Part of a small language model's weights.
Size: 4 heads of 64, MLP 1024 SiLU, vocabulary 2625, 7.67M parameters.
Architecture: rotary positions, no biases in attention or MLP.
Training: a variant of Adam for these matrices, 492M tokens, 15018 steps.
Each number is 50 + 15 x the weight over its row's rms, rounded and kept within 0 to 99. Layers, rows and columns count from 0. The size before them is the row's rms in percent of the matrix's.

# up: layer 2 MLP up, 1024x256, rms 0.0144, rows 83-129, columns 64-95
# down: layer 2 MLP down (transposed), 1024x256, rms 0.0162, rows 83-128, columns 64-95
up83 097:61 81 74 51 26 71 60 48 39 47 48 37 51 20 99 47 67 43 31 53 36 85 33 39 44 63 45 36 48 63 44 69
down83 100:51 41 82 49 62 62 51 39 19 60 40 52 65 45 51 29 58 52 23 31 33 55 34 49 63 38 59 30 49 67 49 52
up84 094:60 33 79 37 28 72 52 35 45 52 49 38 55 59 66 13 51 67 29 51 22 61 81 67 54 46 69 37 53 44 48 69
down84 094:70 39 63 33 55 39 46 55 70 49 43 41 31 22 71 45 61 72 32 68 37 48 57 40 37 53 63 37 47 29 33 46
up85 105:56 67 48 34 63 30 53 67 59 42 63 40 62 48 34 44 41 66 49 56 58 45 25 50 56 45 50 56 42 09 52 38
down85 108:32 55 46 36 63 51 71 52 57 43 47 34 36 78 50 49 57 24 61 48 39 46 51 38 79 48 32 47 54 53 68 65
up86 099:57 34 71 33 49 44 48 21 60 28 55 43 33 39 50 33 69 50 68 76 37 27 59 59 53 47 60 59 44 29 59 76
down86 098:30 61 39 50 67 53 39 45 33 38 33 46 28 36 80 41 37 46 39 60 59 46 42 37 39 69 52 61 43 49 50 41
up87 097:32 42 56 48 51 55 35 38 71 40 54 64 72 28 58 37 42 18 26 76 60 47 78 52 73 43 69 73 31 43 43 51
down87 094:63 45 35 32 43 52 67 44 71 31 56 63 61 34 18 69 69 83 43 43 58 49 55 45 48 61 23 52 43 44 39 24
up88 088:57 68 42 58 34 51 83 49 56 53 44 61 33 51 41 35 45 45 28 60 54 67 82 65 33 38 56 41 41 17 53 46
down88 094:71 40 47 69 67 58 54 21 67 43 55 60 41 47 81 44 58 33 64 47 26 58 39 33 36 50 52 30 44 68 46 52
up89 092:39 67 76 62 46 51 61 46 54 68 55 44 62 33 56 36 55 39 54 75 55 57 25 65 45 66 40 44 19 59 55 68
down89 086:67 57 52 66 64 66 57 55 30 37 42 48 33 62 38 36 60 58 66 50 70 37 68 53 48 39 75 60 46 54 27 71
up90 093:71 46 33 65 56 79 62 48 31 45 48 42 52 38 03 46 61 43 72 44 54 35 85 24 29 64 57 52 62 27 27 76
down90 097:08 70 64 48 78 61 39 40 45 65 61 57 67 54 69 43 24 38 48 71 50 60 49 42 53 39 50 46 59 60 51 43
up91 105:46 53 48 61 20 29 59 53 56 42 52 49 40 62 00 17 52 41 70 41 42 41 48 40 43 46 51 50 31 79 57 62
down91 107:56 57 25 22 58 47 44 53 49 47 68 65 43 49 42 41 61 52 37 36 51 44 25 58 35 44 52 66 55 42 47 38
up92 090:38 64 71 65 49 66 50 53 49 27 82 83 73 69 35 36 55 63 28 63 32 54 57 50 59 59 54 48 56 65 51 42
down92 094:73 39 54 53 55 52 45 27 57 41 38 30 57 34 42 39 37 44 49 62 63 47 50 57 48 56 49 48 73 27 66 38
up93 095:35 58 97 27 48 62 42 42 79 81 63 66 66 41 52 59 57 44 59 21 31 47 54 17 43 44 49 92 50 48 74 66
down93 094:34 68 22 50 42 54 40 84 55 77 45 67 37 23 34 78 45 72 34 55 69 58 46 76 62 60 43 41 42 29 29 60
up94 096:38 56 66 54 66 50 52 38 32 82 34 65 45 57 63 56 33 50 31 55 58 33 69 42 30 64 45 54 46 23 39 36
down94 096:86 69 56 14 21 44 37 81 52 46 49 41 52 57 57 55 43 47 65 55 43 65 53 55 35 38 78 27 48 81 23 31
up95 101:57 34 37 54 51 72 44 37 35 27 49 62 57 63 62 34 53 71 55 34 70 46 37 48 65 46 55 44 55 41 47 64
down95 101:59 52 55 58 59 46 31 34 41 38 36 33 60 55 70 28 26 14 55 40 36 27 51 42 68 65 74 51 69 54 51 35
up96 102:49 62 50 56 54 58 63 63 51 31 73 06 44 49 43 34 75 61 39 43 29 50 13 28 48 52 54 31 65 68 71 76
down96 096:21 54 63 37 36 53 62 49 28 51 55 67 66 36 49 40 65 46 44 34 30 38 53 50 67 53 54 57 31 55 43 48
up97 099:52 43 59 54 58 31 73 56 83 61 47 49 72 47 67 35 48 99 61 61 44 94 37 64 28 34 59 15 61 53 58 73
down97 094:40 38 49 37 32 70 76 54 50 63 50 51 30 53 50 61 58 36 43 42 27 77 66 61 56 34 32 35 45 40 56 67
up98 109:51 35 47 39 51 42 67 55 19 57 61 40 60 57 23 57 62 41 46 27 23 63 12 54 55 34 43 44 31 68 54 85
down98 107:37 65 45 30 46 68 35 54 57 62 60 64 37 50 54 40 68 67 41 54 49 33 27 59 31 64 45 41 41 40 45 63
up99 101:52 75 37 60 54 42 51 61 29 59 30 57 41 66 39 00 49 78 56 40 68 69 63 32 26 42 57 54 74 46 37 46
down99 102:44 44 44 48 35 59 48 62 36 41 62 26 69 31 40 39 31 54 50 76 32 61 53 44 54 43 48 67 49 49 58 51
up100 124:43 65 33 56 51 57 74 77 61 58 35 23 82 62 69 80 22 14 44 46 34 46 66 56 65 46 37 77 50 51 47 61
down100 124:66 29 39 61 19 60 37 54 55 55 57 45 55 54 47 58 69 79 55 37 70 50 33 32 24 34 59 57 37 68 36 63
up101 095:57 59 37 51 51 54 42 27 60 74 40 69 56 32 42 76 42 36 34 57 42 47 62 37 70 46 47 54 45 50 35 47
down101 098:58 61 63 37 47 23 46 42 51 52 36 51 64 49 68 54 67 80 44 51 52 37 42 42 21 52 34 50 46 72 35 32
up102 105:52 48 48 48 57 57 56 51 52 43 36 23 44 46 64 71 46 52 54 45 63 39 36 60 49 37 47 42 37 71 42 41
down102 101:38 28 67 86 62 56 60 52 40 80 40 42 37 66 48 36 54 43 34 23 39 13 27 46 28 32 44 69 39 39 47 59
up103 110:48 59 43 63 54 58 64 53 76 45 30 65 48 54 69 57 61 85 38 57 47 43 54 69 44 73 57 51 41 51 44 59
down103 108:71 45 47 19 47 53 78 58 45 24 41 60 32 35 73 84 66 58 51 24 48 62 67 70 67 35 32 42 46 80 13 44
up104 098:69 56 34 64 53 39 54 66 68 43 48 43 49 61 52 60 33 57 44 59 48 40 32 61 39 43 39 17 68 69 42 44
down104 093:83 53 34 51 32 31 53 60 49 75 76 44 44 55 49 54 50 59 56 36 45 45 28 55 35 50 42 45 26 67 42 41
up105 100:47 65 28 42 48 82 65 43 74 43 07 47 51 62 29 37 63 32 57 38 69 44 52 45 39 55 50 64 44 59 35 49
down105 102:74 53 61 82 52 28 51 35 47 60 45 48 62 51 65 54 55 58 56 39 53 40 55 42 42 50 46 52 56 54 59 41
up106 103:39 54 44 26 65 62 71 48 28 62 53 55 22 34 30 72 34 34 42 48 46 56 53 43 70 64 66 74 53 16 69 46
down106 105:72 55 46 41 41 59 74 43 66 50 49 42 39 35 70 37 63 65 42 60 50 47 31 62 13 36 36 55 59 54 53 73
up107 099:69 48 58 46 17 87 59 38 64 55 47 67 46 31 39 41 46 69 71 52 47 50 42 40 67 72 45 42 63 48 56 44
down107 098:64 45 62 29 75 34 40 43 54 33 41 39 22 40 62 53 57 44 37 64 43 53 55 46 48 68 68 37 50 59 57 53
up108 098:64 54 32 42 44 39 47 46 40 50 49 41 40 65 56 62 53 43 44 33 71 32 37 52 72 27 81 41 51 47 21 57
down108 107:53 23 56 62 55 39 25 70 34 55 77 48 53 67 52 40 57 23 81 53 56 46 72 61 48 53 34 44 61 62 28 33
up109 100:53 60 72 65 58 46 62 35 51 42 64 76 43 19 60 39 54 55 65 46 34 64 65 62 49 44 34 41 52 53 51 52
down109 098:33 41 56 68 47 54 50 33 31 39 04 57 26 32 68 39 40 52 44 43 64 56 48 41 63 24 56 49 26 19 39 54
up110 098:21 60 64 30 64 22 46 57 67 49 53 61 52 45 43 56 41 47 48 50 29 38 49 46 28 45 60 71 58 41 49 41
down110 111:55 41 68 49 43 41 74 73 47 64 53 27 65 58 47 29 32 30 55 60 58 40 45 47 18 40 71 56 45 54 41 42
up111 100:62 47 42 22 55 43 69 55 51 46 34 31 38 48 54 37 37 40 45 48 67 52 66 92 63 53 37 36 70 46 53 68
down111 100:26 15 28 40 51 59 74 49 71 59 55 67 09 65 56 37 64 50 37 53 57 30 55 47 54 51 10 80 47 59 41 75
up112 092:55 58 35 59 54 58 50 43 62 43 31 80 59 46 70 43 40 59 44 48 54 51 51 34 55 65 44 59 29 42 38 34
down112 093:50 64 34 70 40 52 30 34 19 31 64 43 46 61 55 41 50 59 48 37 54 64 44 57 63 55 44 43 40 55 31 56
up113 129:41 71 57 56 61 87 86 64 60 33 46 39 76 19 67 59 56 81 53 50 55 51 82 68 66 42 37 34 47 54 24 56
down113 124:67 33 37 57 54 46 77 44 56 38 08 58 28 39 54 56 43 74 43 58 32 37 40 19 56 17 49 56 56 65 29 56
up114 100:63 49 18 78 73 51 58 56 70 21 49 29 43 65 48 68 51 39 41 39 53 20 70 44 29 42 57 64 67 44 43 33
down114 096:60 35 74 71 58 45 44 23 33 70 49 60 70 54 55 50 32 17 53 30 52 40 54 68 50 47 49 58 60 40 65 27
up115 088:34 42 47 48 41 28 54 53 50 51 73 27 58 72 45 36 64 86 55 26 29 44 50 39 54 74 59 60 47 58 59 17
down115 088:31 30 49 48 50 63 51 52 25 29 52 31 61 87 39 32 49 47 42 50 57 42 01 44 25 31 41 49 63 43 51 43
up116 098:40 90 67 49 45 34 76 52 69 69 68 46 78 56 70 46 74 64 45 35 43 62 72 58 36 52 48 57 40 46 64 68
down116 103:55 39 62 70 60 61 74 42 24 52 38 24 50 74 65 68 56 53 38 43 31 57 49 55 54 21 52 39 68 39 22 42
up117 101:55 61 69 44 54 54 52 51 76 54 44 30 35 55 45 50 27 73 23 68 49 78 43 63 45 49 42 63 51 32 32 65
down117 103:45 46 49 32 36 63 69 50 75 44 51 62 57 32 57 56 82 47 40 58 42 49 41 73 49 82 54 45 36 73 62 63
up118 083:52 54 45 23 49 52 65 76 64 62 42 59 53 59 34 70 78 78 22 30 58 63 27 46 71 64 50 71 45 47 50 38
down118 087:60 44 49 80 63 44 44 62 57 19 49 25 64 90 46 59 39 42 51 51 25 57 21 62 37 56 43 56 66 40 63 82
up119 106:52 30 33 58 63 24 65 69 67 56 88 44 76 55 26 74 37 45 50 41 36 39 48 34 56 40 44 49 38 79 72 49
down119 102:46 50 37 30 32 35 64 57 49 49 48 49 38 37 42 61 48 51 79 29 67 69 53 46 36 30 75 45 72 55 61 48
up120 096:45 48 64 65 68 67 68 59 31 26 57 13 36 70 52 54 44 75 43 38 83 25 38 53 29 46 67 90 76 51 45 45
down120 097:26 57 53 32 44 58 56 69 31 56 53 56 66 41 59 59 40 43 51 41 35 45 72 62 90 58 82 54 65 50 24 43
up121 101:47 32 41 49 36 42 47 16 59 21 84 49 64 48 40 59 83 55 62 21 45 37 72 29 56 41 62 50 40 77 58 62
down121 100:38 42 46 50 61 66 61 51 33 60 56 54 27 29 60 64 45 52 52 38 63 50 61 54 86 35 50 49 63 33 21 55
up122 108:44 36 47 57 53 52 44 71 57 47 38 64 54 44 46 47 51 43 52 47 56 52 17 48 58 42 57 35 70 90 67 58
down122 110:67 38 50 49 50 40 47 60 47 83 47 32 59 31 28 65 51 55 65 39 44 57 42 46 26 47 64 64 50 49 57 47
up123 103:39 39 77 34 54 15 38 54 38 33 72 26 40 59 80 51 48 48 86 19 45 23 56 37 36 32 65 46 73 60 47 44
down123 104:30 34 26 61 62 68 32 55 23 68 37 40 42 26 37 46 51 41 42 43 63 39 47 66 54 66 81 29 37 43 61 34
up124 090:48 30 67 42 48 57 54 74 56 56 58 25 52 33 34 45 32 78 39 56 49 43 29 10 57 66 73 61 64 68 67 49
down124 088:27 49 22 30 34 55 55 60 58 72 61 37 64 21 31 75 33 44 63 50 57 64 54 48 48 50 64 62 71 56 50 59
up125 103:74 64 54 62 40 69 65 24 71 18 39 40 11 40 54 42 57 67 52 52 49 51 72 57 52 27 28 47 58 68 42 46
down125 105:21 27 62 69 75 61 45 09 57 62 18 53 44 56 63 45 33 65 31 36 39 36 25 28 66 31 15 63 44 35 54 35
up126 101:25 72 42 42 37 46 48 42 24 36 51 49 41 31 46 07 39 59 58 33 72 51 57 52 38 67 40 20 51 33 45 60
down126 110:18 62 40 03 50 58 46 57 44 39 72 40 69 59 50 37 43 72 40 71 42 64 27 36 61 43 73 47 42 59 58 44
up127 093:37 30 62 34 50 49 63 40 38 35 63 45 64 40 44 35 21 89 56 45 57 66 30 57 52 57 58 50 39 51 41 44
down127 097:28 51 36 15 22 84 59 46 35 36 58 56 59 35 69 51 40 43 50 67 43 39 39 59 35 72 66 35 68 73 50 73
up128 091:33 54 42 43 38 61 30 30 71 85 47 59 50 64 32 48 77 36 50 48 43 43 30 47 56 22 46 55 72 66 48 20
down128 094:45 33 68 96 57 24 53 62 53 71 33 54 48 54 36 42 26 40 36 67 47 60 56 34 37 27 64 52 45 38 46 55
up129 087:51 37 55 39 37 75 33 43 43 38 22 64 62 46 64 17 92 33 60 41 57 36 54 58 69 32 43 57 40 50 51 55